{
  "head_dim": 64,
  "d_mlp": 1536,
  "norm": "rmsnorm",
  "rope_base": 1020.0,
  "bias": "none",
  "tie_embeddings": true,
  "lr_mult_o": 0.775,
  "warmup_steps": 258,
  "doc_mask": true,
  "dataset": "wikipedia_en"
}
Each number is 128 + 32 x the weight over the matrix's rms, rounded and kept within 0 to 255. Layers, rows and columns count from 0. Numbers have three digits each.

# layer 7 MLP up, 1536x384, rms 0.0518, rows 879-928, columns 320-383
153128127103126057153102128113156135109125177083091149127120093148137118151111134157141092107139133159122064140084116161134178163115133116174104128111122212121121171151105102083130105155114150
161167133068136143126105121141134156101055131124095144169167118135162103139121070127137116116029086149107131121118125114104135137114136139132129163090135127109124076089148120172111095170106112
172147174143144131101119142112087111122085115064128123133142128134105085117149147111123136109087126099114107074086132072216128125059111088175138141128060137142134050149137112141143132099125057
135103164114112155102159099181138154167090166121110112152120105143102078120137140190149073049082097165148078094142102078113079114129119118115097129137119124105077125113108107141189130170147108
156140137119184115117128084060144172150144153067115106137133161088133112192113134098189170125097106114147136117096133090134138180108128148108135166141067144148145172099124168141153098163069116
194162148092135064168173084134164128140199136069138191107169073098141137156104153128128131108133111184098104176105097146107107110123171143158077181123096019131128136119158142128137135098141033
151139113131154142145162144148183122155093142144113132159115123118143152156157107098133065132082081168107068156097161107148153173100073177130123138136173114138125179125090120114134095115164167
078056119136146121113201121145144143123115149092092124089135075085138092107128139168094095122115081166191161073091091103080127192094130089144054140151150084135145125101116112150112138128056168
187110098128208112131137083091129149118103103125094120156136132150094084105128150075146076134087160115114102156098117106189135148163083103130129172123152104108081095080142159130163120130044106
183108101152157134119118151140128169127121137159104106077153142133132107133124082109140105104078159130130148117147092067197118148156138111181094168115123121162124158072158111105124123111127172
146080149120142054088235108131144128123152119079116112143107143121108106106127085111144037096095168129131138102123126111133089107194074161172073168126140143149053131102118059155136143160155106
126090137170107146129187205074128231120115083121107123193069110089090141154100133180056112099142138122160139125117144025141103113195168140114095200139147087171051117084121184173150137150080133
107144107191112107129178158110090132128070138142122181085188126080162109164151142141085132192097150114124168164143113119116127146105099107126148138100046107127126145104090149109164092114118101
179116124122157112126148148079062143152162097123070125154147111150085104100124099132127115102138134120149106162101147124106161095105189116135122138116128143121158125136066100159148068183105154
115128140125114060148097139073171137148125171142112108111095127119151152130144133073113085153116132126130119140144106126119093115131078162200073084167069118171138148119163137138114128120144120
084120108104104106139149143061109133137128121126130159099199156117121125137098133139102115080152142123122163128094181116097115145137106185159123131105108112116145116185155162136153113164103075
181097116161150122118140127137120125118067118042160163134116110148165157125108181145155158151104071118102146133081214102187096080117124157118143143093108096100201136103077130133154099149082189
152154120112104118135209133114160132124138126114123172110140054102179087115105104138208132077097086185080084135092145069150127149142159150157127141151130151166084187148081171196112180151096121
184115068081163104110172107165143168089113050107121131137125153151124143136118127094091101166109142154082062152104080113171051187120112152167142148162110127117143144137103172130151086090071131
171128104142076100114144179152123157175122106123081138168162063092145116057178069123101148108148126127092114161109093151177132165142112172171120165152131131188095124082066122155176143137130165
121126123080152111157129126110172158151072162059086162179090102088116092149157113124154153062115131133112110113096093158142102136118171169121068167087165116090122176130145139103167115124113137
164069100134118166100096082107151160135209129116105091118154124155139080086100154147149092088104111154100122104095163135108086106145127122164133149057147133087104116104103082082165104161076090
125154115094146171162132130132144153146152126123113122131163118097135114141092073114126098045064095148147112122083170162118151107178166184113090144133145123147104132130144134098132135065122151
099142126113120136147107148092091108158156180150073140116152091118161146218101142124125156156145078121133134143138143148141112130132139131165163140120047185132130044105135139132101133140102094
100107185124164133109140078139106111139109104132122137132122066162176096165083116129108044151131123185138149160099074075184128146142131156128138104156140171109123116129082085128128057107083143
147134155164130124172123055117118137151119151127149100142116108128112125134106157182127163108104096141141097130129147154140108106156100125172161166140158145036099139145128098167135162097123156
146108128159088093146175129039179108118116153088105118137133157134109106167150103121120130092135122152144137141159085098130134101117099168176152156128099095137112117094070114120104150105096142
120092122142143114123165212152127143104146143128153130125096124104130173164089151133160127133122036115138162070106165203130104134202164117114181164132076146169083138123070144123115090135099098
134149047182093129132137144083184202108121134162147086120084125097098037151192138127172123159089116179101124178157124125139143113168139112107114149152153145112081126155059161179105127102083134
101160062058096134083205151054132163096124121125114127124137144085128145183118180190094116118101115104111151086126194109102077155047128167138143179087092110162168073148190143122125106163094063
137140140144106125091163107126127178166132084110102096164142174127145119117136124094153131126088110101064110116077104091178126157060163101132129183127123054066132198141148099176154118167128080
122100208136135041119129172134089198157184127090111197140121106072118107178127138141116114147135108176175111196130153120166109101066168129174125188046113148152074128110155124135171094139073157
140096169109136075161155088130156196073150134096178118138138148107137154110101144112121083088098138142116164136136138061122119169111142176156105148080112157150096142089122150153139116084136099
121105134125125117148122108103144126117089114166136104090115139094115168083162090093140115165094134136111126176116138118132141111114175186060090147094121159100163130043181124152065097144092123
112104072056101146148077079073131122124159139124066187136148125166081194127059115059092133151119103131169093094102218055098091067131087163193099133040144098101114135153118166164107099144056085
158179085106154144162095134158111106129137146190116136131133109126157139071095111147146159069131102149158144123112110140137108167179120151210069167062186127155128095095149140149127123113108116
132078112046157108158152132140177116160142108112114135074175125144168115157105056105108092141103132148126103105142089132125119100160087195107106156096144160099117082169138126166095120098113085
167132149151119129142115089169121126150175112123103121087077092132154090121077172195155137122040119116118094172119121175116112108106156148090137125100159092100112074047121113117185117092135066
131146093139167069096144126125119131120116127122067102136136083090179084162128069144139141097068144192076094115090068119119095131054143144133131155112119154172111150102139134133157123114109146
191131200148158099167139120098102146135110092156122141099172080038170138150081148144107151096063097126132114207137125083130120164164123138128091110098128121131136102056168125130140089108125111
124131176132091164129114093124063100111095209132112092128149159125098137185118107160133120155030118142095134115103143102165108135135143102142116186089146115108125103079138153129127124124127126
131096098136174076086175168163125183153129162112126085158113091162140073139110082112089120097133121112130139142137097074138101089109143117119141151103084139123092110167162135182156112138116157
109146131120189115114142122146126143136068103102099132122190115058079117115176124137214128123141188156156159115132117162148115117159187148172114166095112161102158158127078154127117100118093138
135137119137190130131158080133060128093169144136086155138092099153133142189105127151127144112127125164108092050113144125132080128142077166190109136125143134089133133137184050157195159113093154
134151079120125126075214191155088125104089140136107127111120042100107076121101155120148106075122098153117101140114153069151083053122176089188138186137102128103101044136134116170164136138146079
135139158073167150111167119081141131113211104139141176065134102117147150160122025151117095166131115147119133163073138138134121125166106180145132122139140137045110169110124100102134051149126064
104090114095053095165124142149069149059092097099114171080038113133133134134129116159134163132090143148127191193143183173127114097143128131142139138095083112092151109129074063132137081135166137
188088148194106157158141102057132157120134193138093136154146137136119143145111129105124087128162131160080101060118215095135073110077084072133155105097137110076110134071114133188142110128060081
125109065125122121164144131062202139142151121061034131127123105051165134131080076132164106114063050127118116188108141132138074162117174155100069138153093073085183145139137147108166090166095085
104126129078113117140198163124128133136136204097088115183138058112150190124092167154098100106098066151193116124135185173099150189101140169170167167103156122100105102168182103114120123068131147
# layer 7 MLP down (transposed), 1536x384, rms 0.05, rows 879-928, columns 320-383
112159124092135100131106128138174145083069111101142107110170096122171074158154154116168150119077113146087190105110075121087099121159191126105083107156138183164158127167123105127164135124124184
097083080130131154106131132127056049145119106097098119164153132127160148128130128096153103144125141175091105098125113164098146110176166051141162115162138160178113149158142121124108083123121173
092084101133136095111144089131166113145127149136116110076143125130135193192138118118134139127174064134125135188157159157110134129105098111163115093129149111162112140121181115126076088165129161
163166158159142075135142164123164078131085154098116115085125157107123111130135146174162084134121110116063059122114148114172203085141098180145107116122120114152150100134137145146117135079108116
163146075128137095128139176177110160146153126153151130117185158123093156113151130097060155149102114158117085144099159141089068118151146112138138153138145180139123090154170137094129099114119166
111109099111158207125196161135117149096120125120125173105092116136156130137147107168094140159137069068099149131091166160104187150166119145116156127128121149119110089084157175161136111199061093
140107071131110191066110115112189158094169190151101155118131162122168097075115129086122161100110150155147104188115111143110094086172111099088102108176115084115162122126128120078113091110134131
152100102117122109085120139082125060187109168102186119158161144138145142163175104090104140093181128143104180139116168134134104096110109142131109180179124099107137109115109163105158121163104149
100119039095086114126106163163103115122141157163161139164129130097149130182125133057177152185146101159057160067130113130098109125158115141142106097134108126168157142141097124055149079090169132
137098132096139165133125118089094191114170127073099139155062106123100152156113131115139113160111178120124118159069203123124136114129118161100084138102155139111118146179163196126139140126154115
100093043104152116092174107084063124102125115148112203151068133109096188172151142194072113122121111096122093139147186072139206092184093165079058118079110176134068172152126104058116048127115086
125112077072148157080120119148144107163144109137154110144121155131119125141172094086114107153179120156178162104133139160129078098117160120093150177123104114172135138172118124100132087161162107
092134159055094147165121105143194168111114089151102101148124132160140125157172146140114099112130177162106117087081183108135125231134100169124111103158123134137091114104153130194130196116163094
149143110123167124102157134161152083116100156124140123146115064117156159135138161134150079090100157113113141149121103106161151094128122168125116108156106133120203139109135128125147108086153146
141154144104097187172151097149140113154180097102125152158174141098089135102129123137116141115122156097164123095118143155140141121106129141094129198137099123092131144153127119133139154157071121
152148144122110092155159106189137113130159116123142111133166070135124122097089126130161101150086169144128142143155074128115141116124101063120122127143113123094125089104162108136132149118098143
117142141165126124180124137120148121147091127119168159138151171157094085117104125130130150152156131097051197131118151063151101146115121137117166144123142161139094116077127205145121119173150114
137106152140120122085133138140141103097143079193167167145068139149109073095081130120112103129131121156144120116176135083133129142165132148078074112137166134123124132146080154150056141095110125
128133137139075093179162144181104110107097122122143177178153138125124103134141173112089106106136088108125124144168131131117104147163128128090107193115152154136122140147159109136158137168108124
133117148162175085140112051146143183119139170149098104112101095139157144173124116131129126155186125114171123134131114123157135103135119144127113110099081110130155167145131125138120121131123103
137202185124170136158174108073090103112149074132080137120129103130091031115137151166122132131117177088148108114115172189124152201082132156147163131157178145172097136152129105166094129122112067
107167148153129124135140123126097167137191160144112116085125164096063147131184095143116104111101125137165150159114118140062152184119113078110149125136189130156117172115087143106084124052132121
150114189146161095067139108148103126116085154096129162095115102053106146133164135165133151166170088172119129144132109114131165134140115117117129164137122145129138082149161079173188149169200122
127148145159095176150139148109081139205096127108130123112127135121148147129112116136123113188158154173096190172133077113123087130139133128139162166133153093143103180051111092157148157164121116
132127255103155140093111125135168133130148071105162106106099138094123143176092123239129138089133106140155143117171142169158238191050206123075121139152102158134034113140084195250135255117166148
116147165121059097112172099169105093115146115107110098086142127110172155152139135150099144077131113140097137114158101135143167101105139142156178130114130123128193073168092065145159114152180092
150101108157096127091129141118125123138155149123116095172107092125139172125192159117078068110128093127072131134090176156113160124101168095141115117115119135108140116091091143107098111127151142
156116103177130165097153097165131098130122101147131130166104106155127102136114121089220105072123106149160115123072069191157125148209115190164114117124147200155133115174109152130179111170145093
158133130147163143125109115189131070119121106179135122114111146205189164150134110102102159107186172091143143180103091088067130110116092130129139117066115098118155164078145138102148117092100118
116149103062115097111148079177140135127105131146135164124139093142169096105134172060118169130127103135076131159117120143117166165106163198122079156144140176134121171126100151098129101146138155
132057126181139121087134128113168098179141119065103132132128127107106099101145087127149121135117100114122070132121140132141127163126155128155107103075181166138165147103097114133171143136172104
098139138159113109166092172150115132116048100174171115156116092109132130106130173133129190153145155164175112187166111150158086151088145181134145067153146123116166140121135180132156135176084109
088068145061148154153164222148188123094080140144152120128113104148116116173141131120133130206151152150157169155142158148108108105166102090122178146126136135137133037114175171148142153101140139
110137123114132092133137181138121138137169139120166113134147054119137139149101137133114121068156122149083119059150148151085146147101152163190113198150148109104149142167122150142161123123145073
103096109118124071128116133158101102203110127145123184131096166169106114107090127088065113157111172160149105125094116101162083114168129132129098105070114152107114156119170083118064109133080153
122138101125117078131146179108111154156100156138088122132136136110112193072121141113076054120117066174123061143159185134140091121141133121145096116139096134125134089173107153115142095144100222
113122199109123149149097106157083116102127090145068103124165154068090153141110149201138186133080127123140125127100137093157144155177120137137148131106125129124059126132083143192123115141067130
157109166083122108129132127118129132152124125110104081106165144118095093150145182171139137083129177117100050104078145101114193149140098175180161119096163100156146164176123153153129150092129116
147122094073124113080110122114102143098112082139137148087185185140107161113136126092175115193085165156097054094081051172162144094151129132143119131087204102198133112165088148093177109143159114
145129148086140137094127088139079136144123117143099110120133164126105097171192116129156169163175061178117162116152155128135154138136106134129070177117151096074169190128149087133132111112148100
195172144087107115126067108161142132122162069120117093214100135137176089127119148126130129117151146114101061081111140165140142139152098140191161120131175165130225150183154126139156129163112098
108165011124137110144062131138155155137116104162121130125071158100134162152134122056133103104135110103143137099114116200160207000134106114157149126091133176099206163102183141000144000124126147
127081147078114104103147136143166107137150080110114105093136102147114086175112125127140152150168124085157103120159080105132144149118170120148154146150095110158106128095097105141158145114151126
144142116129076110151175118135143133131127145153105202150092105132131047151146138140153125157169136112150148116080077144132060079049161140114138116129119071141097142162186130123116089166086095
154107118140154122100156119214133115178138169096061106074098095125141136156102101142119108147119111123092053098127159125119125169104119130076051137122158126117140169091134116155128138147139176
099125056162182132132128160149067101174103193126103132115211182113152175145153103140149094138127144138186121113107170123151160100142121109138134093135114156156108149122130081053057074165116152
123123001116157102081213149118126148176146119103147110078143140082115123093127149006139114134124137144158146126143153103145116053129180151121109188073042119170034086122147087043171036109117173
224094125149107089130077087088161134169100108117085071153145158114140115094127158089089140129121088171145108210128093147139100119045105166204108103158191161163130137169072078120161128067036141
128150068210120077150093170110105135098158095134117182102128117129176080130144177045170125161144087058101071153143181129115138061112161135146128171187177130085128137161162114089140096104154086
109074128080066080054084116134138169107109118134115109083158165116119098127078133112150112129162158141128109143068096131181135112149096107089140097149088122187121091144142118130071142145113073